python train.py --n_layer=11 --d_model=512 --n_head=4 --n_kv_head=2 --head_dim=64 --d_mlp=1024 --vocab_size=19947 --activation="swiglu" --norm="rmsnorm" --norm_place="pre" --norm_eps=1e-05 --positions="rope" --rope_base=10000.0 --rope_fraction=1.0 --qk_norm=false --attn_scale=0.125 --bias="none" --tie_embeddings=false --parallel_block=false --init="uniform" --init_std_qkv=0.0185 --init_std_o=0.0 --init_std_up=0.0185 --init_std_down=0.0 --init_mimetic=0.5 --optimizer="adamw" --lr=0.000836 --lr_mult_o=1.49 --beta1=0.95 --beta2=0.95 --lr_head=0.00402 --grad_clip=0.5 --warmup_steps=597 --schedule="wsd" --decay_fraction=0.912 --decay_shape="linear" --final_lr_fraction=0.0 --batch_tokens=65536 --seq_len=2048 --doc_mask=true --z_loss=1e-05 --train_tokens=346200000 --steps=5283 --dataset="wikipedia_en"
Each number is 500 + 40 x the weight over the matrix's rms, rounded and kept within 0 to 999. Layers, rows and columns count from 0. Numbers have three digits each.

# layer 5 attention query, 256x512, rms 0.0216, rows 0-82, columns 320-351
485466495493530522463495528499531491495526505498501486512533510520494541530542501495518521501538
429287586373620536431594367509639449563504403716395587382344626387473634585630625479665609402633
512510463542509541515465535520438492459458577483495482527556493546523504529534495532460464520483
433418541425527558412528422473568438482500486527457486464491556469481573532580553532582564457533
432456562438559542445566470520535505520523514522446502460417530432481575539551571478578559463503
532523520478430513530508485527490498486504486452521529474499497494492449445479497508481463529475
574527469478454435540463477545471583444471497468538513504519519505531470497491515480414488542454
491451529431502502484532516498521464494501507490482491505562505510509551483498504492551507453471
543508456512463509522446522544534531494496506492497474453538517495513472492501418499465503590466
470398508494539533460528544444583482529454462600513446498471402540490574507527525500497556459517
541498421541492496486474469516450546445456587458537482483508493476545462502521518434483466521529
429502504443522534454504518457511459497545526509504478474479533483492471454506571490496568508516
512509485507472529504466518585500550540471510530513548509541487467496514513478476533510464538520
539503488514544506482478524537466519464469501477527513487484493455533522490473509507514556522534
555435470540553510492468506559528515483501541489536508477554489496548505584530513472472519522471
451525547482488494424538516450482501452457453455450466524476561516461536475521521483496527433464
457449547451488535446513475494516438469539502514425491502478539483467512445543521524533539485486
390543490502482449510497491489596513545504488510493479508475472506531485545479522466503509511536
487502508445532513546486546465501502545466424500508488507483511512499529454468483568475489517518
402473572499504471519543523501530508515467476519448451543471479487483531508476520496476545505493
487486556511520476501455528502479511521529445463489484566491464479440450517496533545495496517509
460544534514553525504492501560538470471490452479504414466452447511505472522461520526497523533493
392492574452506526470537496505476452551513528538493454467459481477485529446507491512475565453478
496468527516492517502467518536517537491453470525504509480525439491467564504497479499480487551567
484470576509528481432516495456502464481507465542454494453461488487516556504523503510501536499524
531485505448490491488552462451476508466492496479548521541544521490495486517487472494492451469502
519469474557515502556498476533540482493517532527529552491503525504481504529497526528474459489452
548513527484534477551501498557493536465482556472477541507556482507523483515478451502477497535469
525464478481497524570484499498525522580443488555542561493493513512530491517503470471541474527518
478485526456534517547530477528502460572429404429493560482526477467489472445493494550446461495496
532505427473402490457503424515477526394518561421477544413506535479459458388554513440476424478501
460519493495501538472464513486497410553522412504540439446508525553462518513504551517484475450479
470502528481483489503547588434503457548521400537521458454480435547439488507506512438493520480471
475481560396447516520457556471567546500428395590518458481488462480449530532477545506504476481480
533504500483456527499483531542491478494506530422532519520548484484506421450506509497458465501463
554433503469526496566518574458507502570471495488508521483498538534511485539523527474509484515454
547501513483559479450538508467499426566528440448521516543569465525478478490468509538562487465436
521489444482472529378490478490482515499555553488493462545510530451473466482516506465460555392519
478427551451506558496491466578538486506481428580412494448508514453547570523590538491522565471545
427555486512448491490517486468520469519485493498524513571517552506493562556457490496517553491549
602464503458515478463460507588521517552452415521547475491566571443491505481503476554430455420503
401539476446494528483530450452463513501517528477480516593519468488501543504454583464594460533510
582468416502524439492473425552485471531556540481494573554534552514545570524520536511454509488486
479510530520433511522438460479528519511488397499469477513535555497554521496477473483463506538530
490432549479521490441563430527516499501505417510428503430492528489484525467543537578518568448542
473499483509480501477528527478520496483498512503475525468501461510469496505493519406518504481555
413471552476486471503470566525553566526471485489522498520581522512500549564478491485438498459459
510499477554473540486477482549545537525508380564515505512552474492476503526473533458447506556506
480446550482516472511570397495516517513459503531429509424514542469476460496530524527496508528562
556527408571468482609406612489481457468437566423642442480557496547521447443407415370513352520512
417499543427512539483558330480532442505490531544383530403451537500507541470551597563473628436528
462502504518515504462554468456556487501507539602493479394447524483486547485537537500516506471554
538511475584529515493450612482470557520511435493549476544536385497494475554458450482511455534494
448463526516525517463532435442512513556514578520429503478452507527483496518533569530445571469514
485539491515446583418425497529486513515499503537582456451522511480475471531442486503476411428511
485491545472434533564536568518495497481502448487523463576434480511521524499455492547499480509518
479558556486514472529526478507567537518448433519497496546489451501482468481538478428444534441519
500527497500510541532545552500487495519453480445507513591538533528471548490454483565487532548484
538412503553543454534449532538523488543450429485515466505522466493486545552487414559516508547521
534528479505482494552523483509474494499489503449516507586558481483565556621413461482479495469485
520566483538447489502426493533407447517534482477549521505458434525578472473430483484490439494495
460493572533488555419450473522524518466486524517542403456433477521479544544524523508511482555519
568513463533508504489467521515523459511517539517549555473477526468500484490483507454568471518505
435548529536527569523512469467512540516473443567464514510503469537520521517547547525513554482539
442485503474511487447500507491535505531537469555491480488489547511529518537518539515505550459525
491489500483525473480504470519534496532526490532470533467469518474499515542513517497541521487514
462506498487481537460477510474508509455482504521484484528518497507449479550543516514508531488519
467501534481529577399507451461520472506486499520502489461503511458505557526542531517539557451514
491488497502490533480515484503519517504505469540492538508456514467522511505535524515521552486520
519531478516452503561490505488459546495518516479501476517514470511527469477434468512448471548452
566510502543516468523489496489522476450498531437529509521516467505534498508488482453484419515498
488480548513503549478506498513557473517496502529525522523532501486494521546526525442520543476561
523519510514501486481469489531497554475506493512519540463517487467527505491510502540491462525498
461495515478516525502487522481523484507515503537470477503465493536475514474512495492536527494562
525563489469457508510464447538473511419541495490497493513499497512537533511484504550505533487514
507521545468504501509477473483510479477512475481504507576543494493505531481532511479525537484490
492502472510462501529450478525493533482472505545519461493462537516506513503497481614496473522516
528532485459530525542480491495394500455528476540509482509519522534468480501479546482517494574431
578538451504467484522490485485502513499559494466519468538472477514531515517503540475531496524523
538485560508544492498509498484472462465502498494479555558519493494540552500533494486529552456493
483466551476517539431503492469484486523516468517475528483533525441473470520571543486492541428496
499515525497495465513477556497484496487510524490527470541497475552495527498520453497476502510531
443511481468499485480551544524507562534530511470501476491515512518460483455542513532519517502494